Weights of a small transformer language model.
Size: 14 layers, width 64, 2 heads of 32, MLP 256 tanh GELU, vocabulary 26994, 2.46M parameters.
Architecture: LayerNorm before each block, learned positions, biases, tied embeddings.
Each number is 128 + 24 x the weight over its row's rms, rounded and kept within 0 to 255. Layers, rows and columns count from 0. Numbers have three digits each. The size before them is the row's rms in percent of the matrix's.

# down: layer 8 MLP down (transposed), 256x64, rms 0.0959, rows 194-240, columns 0-63
# up: layer 8 MLP up, 256x64, rms 0.208, rows 195-240, columns 0-63
down194 125:160119117130169120111125133104111140137112157079150185101122149137106130144130123142143124088113104135109114135149150057098137157132086131185146137094151127147139164133142122130088114129135096
up195 131:097125127131106140127132110134137151088104135126131120096163139141098155123115091119126139096168125143118124188129112142125155067108156144125144111165155172101131071129117158115162119164121101
down195 128:093102162143151141110154140158130123119119120085120120123114147113158134141138112109059108149118134068124165153092125110149120142133126167113155109098144143141126136131139185128098150150084152
up196 100:139148094105140145142159103117126102140129144113129156120134112150091091130177111160143123131081125118138123088155112125142136132136101131097125095144103206140141141141121163136111116064159127
down196 090:115096177093109130092162118177121140105102124153113154133127123123156138134110125121074148136193160094134147119153122113143127162122143158149111124114130063124117084150114139138132136114134109
up197 100:174138118140134114100122086113123113119115123184145126139177105136157130162138125110096087119119110114108196127126140137118163133156126133125082113145131101119119115159156116103129119185090122
down197 119:149128128123105123155149109099109116166129131118139139125099174131134148090130124152148166117146162195140108096131147097081104105108152151150116164146118163121134124105105100144105111078098129
up198 111:121091145137130099077115099140094107142173160100114106109163130177138130154131159138135125124082107151104133167144149095159108119100118148128133182147136086139114103140145144151149130105110130
down198 090:123145121095130101109108095124164112111141126110123128163173137088116137114140110121195121109109143134155105136126151145137130141161175159110142099129117103088181162128113150079122119140110098
up199 084:123118090136140115122124140166116095107106118113129138090177133094143170120067147162108081130149128162108162137141102120114125140134107093121136140139135184123087096142118151121131157162109139
down199 081:138126088101116072122127122167113132176160162140136152158127095124139125168118117105132125120122156143131124103143086069110126112150133141156118111170118141127166139170151099139109113097088128
up200 081:129168126122171112167107114136119118124122127184103130138159074134117130125106108102122138087101078145122145170151143134137133128123156113116089106130095135097121095139129133082166155160147156
down200 109:122123127113109117162117135121126109147089139147129158112123101160125123147110124054143083102158124158141173130131119156082161145145099130146130122125112085121173137130134085135120153111127182
up201 105:131100141163126167157106117161128147111121079131113152118107120132130124086119134145106130148139133127109150118175101121101140094126097125086152118145170161133163096156137067094133151149105153
down201 094:129146115175112134120067111138175108133132119175116139167112142114092131115142118100162107131083158168140083118146080147153123155130103115151151096124139136125146153099115127102151134102135126
up202 102:124105132120096150100157131119114143107109148117149127124161109156140111131117137182112095138178118100128132110165122143132145117137122091070101155147125146099168132123135080148164084107171135
down202 091:140138108152108101134132071132089098119087109105144158134114173130151123129109064157119142150123170118131135173144099129122131102123132117181133157127149124075143128138137164129129117140106155
up203 088:140125121107162165157120139106113112134099134104140104128159120164122114151131126133160135103099123119127192102113150102157161165078107129129098185134104151111121103107129150123116113175103096
down203 118:169114135117124174120144084113137131157136092159186122134121141104096119097173124081133119128136133146143146117098164132100115139121096091097154110112153121138173157108147098132128111119166115
up204 124:127127119095164146099142127177160113081107128116089147122150111115118160096169117130183126121121133102123127121151135180113106126130108124135063161128143160108104084141120113141147144147138113
down204 111:124108115099118131110130180168121126123118168153129111095131148128137124161124184162165136126119112138130131107118123135105095124065145149165111132147139081095104130123122122150100131119179083
up205 103:157121130070137154138125169138132139140125136087122121123137117156098166117151124157152090147128147129102135117092133110155107139107124094169077138167095152105125085173106149131147112121123164
down205 080:162142097094126141153149148139114152109123158127118103110126136094134073139152104137185082147121130155125148137107088153121102152140142153162112119130108101067136148142172123109111102137145111
up206 090:144097084098156075115115158154145162134157121108101116130152114179105122133156126166140150108102123176122117100116112091197126137146103131136114115177117134134115146124104126131119143129133112
down206 091:118131126177091150135112117131132097115111131158117132120126131082092109138166103178129112152115130097120172110120137105153149164146172157144129121116099064108111141108084142146160134110138139
up207 077:116065120122157148121164153146112087107140118162098139120105084134142119131100158149129113105129129156127104116134151124111147125116138091101125140131165124116140135146152072135122208126100145
down207 087:146144112117086152101044142126113138096120178135183154120101120096138111128167118132138134154126153105142129107122098111118138132111160133108146158121128165080145132105144145124098116130141155
up208 105:122061147115148156158141122172095094113140125102110126131151114135128094094178118127147144160091162135136131074135140117103134158153132130100142170146132139105138132142152097106094120105124152
down208 123:132080136103095145096160110124132164121117148125130143142106162097121127090180143108130134123187129096120143131151105138103099121115116080143159108098154144154168122116144149124133174095140114
up209 090:106135156139118125161103143084079143113128130174156124130168101151118173137141163115134143152139104101121121161096173123085126103141124130141104110123108107099140115145176111153113130081148147
down209 066:133153115090124116098118150123082139136131160132179063128110123130121129146150121128091138131133123172179126107155107114118109075142145132114128117129128093146117135118170124133145089175151164
up210 115:124083143104121202106144134153129166115102132152129087116146172079089166129159126110123119118144149109148137150121126103136141137127124123105122159146167160129129090122107082139133122105106150
down210 100:120120166096108107120132174140139132130092109119099163080143102123113146172152080127103142173126149147109157110142107126150093160153150148159122110130126101145097087151110146143125148090135118
up211 095:119117141101140135100152124138118152110090152129109111160137106183162149115087145134179156075131135112118095150121073108098160132135145093114137102152107157118090125154122153151149128127113131
down211 118:122124062152110108137140141122134169152149162137153161161119130121138124126136100098093162140116134160151139132122123129129134165142118103138091151096116071131147139112148046101119135117118134
up212 084:086131151130165117086101118120131143126133128163126142114168124140153097146169124092104171111112139125164134159151111143118112114129122125150100145079135161107061116091166135149158120138112129
down212 108:119108193096099152154138115155130154166107149156111106109124096101146088076124153156128097158148132116112129144134096127111104139162117126150135096140122147090166148138110097131094139135158136
up213 104:105147085084144110145158144152137146114166077178123167113139131169143149128123125112095141122137107132146070168120136124150145107153134122113116071127128147126124121138103129111149088104096140
down213 133:137072166106147137105110140134097138130100156142124093201132110139151128121149117112164113113156135088118092122134150109103131144163124126132135125153143056145116121141103116101155140138163120
up214 080:143160150139136115094143160168130109130139114116135123102169132143145150090138160145176139118097150139163126078126124138155095139148095136084133123109137103160110104105111109124159101100171085
down214 099:158150145109138143087118108110146141099162146111132110116103141141078127071152130129158132109160165092147166134083124138168141153140135111125142111140151130075100152116135146120127088093128155
up215 095:165099126081140106169179136096127146111118141078120114136181144114114129151148087145172122142155132141139157143147108158134130123132129093126137118157157103109088101151110099119153137106095119
down215 092:133133136157151111132111149115132148162157184142135139158139096109125131133127141130101147171100104123107097095148117076128154157131152132163138133091099116144136118073119060152129114111105129
up216 102:123115059109128095104120144137116164138153127116140135135139157127094127131127130140134159116093177134114126178096154117133128110157137136166131098107138095100122102166099149077149163139141092
down216 076:132118106153109131116103161133139114120161146128153116148108140128104144084125119099114121087129107106157132169101111122121140131123154143147132176174081078167142157109136161123093108170092146
up217 116:095135111103084148131116112090158124100089196144150120131170165129138134126124157109134163129131128121126151118144136087090132166114135089140075166119149118095115141158128105148134139114117136
down217 099:106141101140122122098155124129150182117137157085118137148108140152097150112161151088172129104108107147118084100109140100149130121131147130127134092146065156136136164129135149107175117122141102
up218 095:103179095173144128121096115094128137121167171137105159139126083153151159160146128108097143111101111080130111151117127109123122136120135101098119142095118132185125107087141136135141117165127118
down218 094:134159133108117114166162138112159105122120117168150164090109146148163141098116127148086122190116112112106132097131124126117104151126148158126126113126147084140157105143147135139095094088163088
up219 091:108120134142122096102065135100106147091129174089129101128165156130132137170117131150095148129116112164141169148096123137131158119102103142156129138086112123168113115132149157082146136143106129
down219 099:110106137083149116186125124103106081144123131097120136127111105137143062115152151116161140114128170116156109113174135133168108144143116149109101135138143109138142163166127170128109120094119117
up220 085:161092114106176129149107117100097111130161134141182129073094108123122140098123091086124135117087141125136143123175161158145156115124109155133135154120135167109143133149113131102095157132135132
down220 090:162116094121145089118142101193112134132121113192144123149092087127137124117121130137120106110138148124135130130121155141138147092146149136173157091090118094090171141111123099122121156143103143
up221 114:174106128129155143154126106151158106121162114146144118123146100153116139132109133118111107128154136141108160150154151061114164063125108094115112139143146136157135118153126126107137113122073078
down221 104:133121125143133136150100121124132145143213086134076114140135091095113119126099140138087122138109136146112090144157173116089161118148152115105137142162138138156098112140105119147153098149125138
up222 083:141118162114130125114136122147069155154102156103119103148126133143123159132082159094073159117143146139076128122107096130117099147095155155167137128128121126182148122147127113138165127099125113
down222 094:096134080147116148146126169081144103131118101108163131116132149053123124163116105132150105087128145155136114117142160186140109138084171125126121137117103127140127162130135132148116120145147110
up223 098:149140140091105125138062131100143151141117145161107104123135108166134168081131170137166133145123126168132104152122089138121136131144086110143138123145093133059126115138138113137155145117113153
down223 088:136115160171144110094074133115133136122127124096173156135160113129115105109124179137127082132105101189127116120151136111155105147166139160149091125150129107088104101139133109142114104130145136
up224 099:133157127131164094085095113088114158098124157113131144207122154111151131092116130108127134112088135126085167132131176135110117131129144103129151116102130106136153135142133146095162157107116130
down224 079:150099110088123141158132134144102101107068141124124107093122123144111134145130137171094085149160126153166135185119106142131110113114107133108097159169113106124123156139167135149108151127094150
up225 104:110141141160108161067140122124153122126116161163116143170131092084096146118131115129136125116134115149082119131105143144140117081120137105068122122142155110094173121124137146129155131111171159
down225 101:163088147121140103143149120119114114106115097133135156076146156101126090142142136119132123133159107161117164132095154164078085140095117130117112112134176145166123134097156128098138172146136125
up226 077:158070132129153142083118127125173146097096102104177138165122133131116140115149135170103123110136143120135113117144127106098174145151079102126131121151150112130163139156118122108117094094101157
down226 093:113172104141138115149113067165111117131155157162110135129128094119154123127143092107142114108140152121128121088115132143123109140126114177179128096114087141120100129122121210131146124128128141
up227 110:101144116113145130129148149150105140109131140158111115110102157135131124099126064113128122101170142113118166130098136078060161164091117119161121142141139129156154129113100125140177145141127152
down227 085:087133118124118129114139166138114146076095107110114088144148109102110178152116119138128135086140113158157165140095120180158145135140146097115142113117131141122180143097108141142130086163141131
up228 120:098138112148105189150115106094087144094145153166097137130156145132158123143137122139144136134126099102105071131152125126128158177096140111116099138133118145099161114137119100150146102080130149
down228 092:143130128106136130093137076144119180129134127076172104114143148169077104134146095134158169129108134131105130135134107149153128102124101105109149150118128128119123110127189155099120128171143108
up229 083:141191107139132168165079160152123121116144136138144156102149119144125133107171084127104117153108076115094109128089137105113144139133155089127124125118100140119126124141098167111169126118128098
down229 124:108098167157148151157146153110122080122131120148124142137139103079161121127132127105131128139088132093107127086119153155158107139136137161079095131117122059121130153168110133158136139137156133
up230 094:138094111120117085139095165104120145104118100090172119133182133137121119159090125140117167082135145126139140118155128127144131120153088184128148142131094120164139126152103131098144137167097129
down230 105:127139134108127157127163104151136158167141107166145120105054096113128114081121124138132143130138126162115148087119116109182111123125126123164139105138131133144171160128150072139123106096128108
up231 092:133158118156106171159090141069144131091117133118129142088157142101144116119123097138161140081065166102132106154129144127177125141143129130133116123090152161117144138145128112142119130131101109
down231 080:134131086136163113164123157124140134095107105132107139148107079118139091181139096132147110131159109112113096097159132115171130116135140150153160129156138140084150107164143100130110121129073118
up232 091:112125110133066135126156089128111137103132166175147134136149134129144113104140161129158142105166137101132110159131096114131096120142076148144114102181098110153140121148172119128078122114134138
down232 091:169175137109172120129161133132135136093112121126132082112128127131117122148135137115100118121111073075123150159164170113127117096128148136073166109091172159156131111133134144132131113119125115
up233 103:130122094101134100123111172144161086111141098124142103110133084141132132096134093137116141151110104148173109162125127157142150113173141145111111096144188149135092111115158149116148086131113145
down233 087:118144156067161159139088115128136155103089111135118146128099141125097140134173092074160114088167129117095136143134128118142132106123141113115178112129168160100133123122149143140142127165127122
up234 110:110140095124123131122160098132099129147151104168123134120161103142107123132105102175128095100118140146125114113102156130159145164117103126143106094183130134086149107184137140104075138147157127
down234 083:074084115152133099137153128114140109147116133115119115117133150123111121141102130166137121140121127176192149116120099134117105077138172085160127118169126165133132132088153087103143135133128147
up235 108:155111141135102146129113106087129124138109171140157111088172153171157129153160131096118156105126108078105123174154118112141100147117145119119138182108147109136102132107094116158121128146102101
down235 096:150138184113091137077130118123142182120167082157094151157151140104114148125117129138171073117129119130132147116098117143128088169146109108144125134127104100094149111129115113142118158123135127
up236 086:137128075145153110130164167101147118167156079124100120152155120138131122094148095103150134111158144091114167148101138116159132087107102130132141151119120155143135134125090125184115120133111092
down236 072:116119123165129125068124121134148146115125085132136108137110146104133123132123169137149130156103166199162102089104116132165103126135165099095118118147117144147081127139115133143145124150142080
up237 084:133140164115151111128138140141129098109059131100118071131182098106168153089113132118157124147125128136122134110103158130084151126144117134096126082113129122126111162114138142123160139148147175
down237 092:101153130087140125127094153129136081148125098109138148107137120056140135118121137082098135138153107137106143159103102157108129127153158113166133149120133104150087154125178162122148131160151128
up238 094:149130114115135095088104114097094139108133139163128142128118085155120103128158133164148110095116087133155087180129135109155165080119161130135139120118131180146139132128109120126135160171093119
down238 093:146155126177130169192137128105141109087121109158133089129111131114148120134160140098110101170128126098118129102130123153151107192152156153132104111105139101120115107138100117151112121087132111
up239 090:061123130144111129121159111130148104095123154119143124116123133140148110059125124117137118153117141106126171130115118169103151132086101116125134149097137137162110173187141109117115160165151125
down239 092:135125131101156116139132116125142108111109094105114105076082122162169079092148143088119162128111158132155113133145113129138169121122112135117173174143153140092129156171124097121137126120152149
up240 119:157114122151124081094089125087143156113133124158134124125149112143129157131170114118097132145159137106117145092105119112111145169097139126124137099118143112115160129118195071133150142143174119
down240 103:147144097108153127152128125137137119161151165133155116107195146124132127116121161119147132139157106119097118102130139093105134177126146124138136171139097092084144124148108089135088113073135099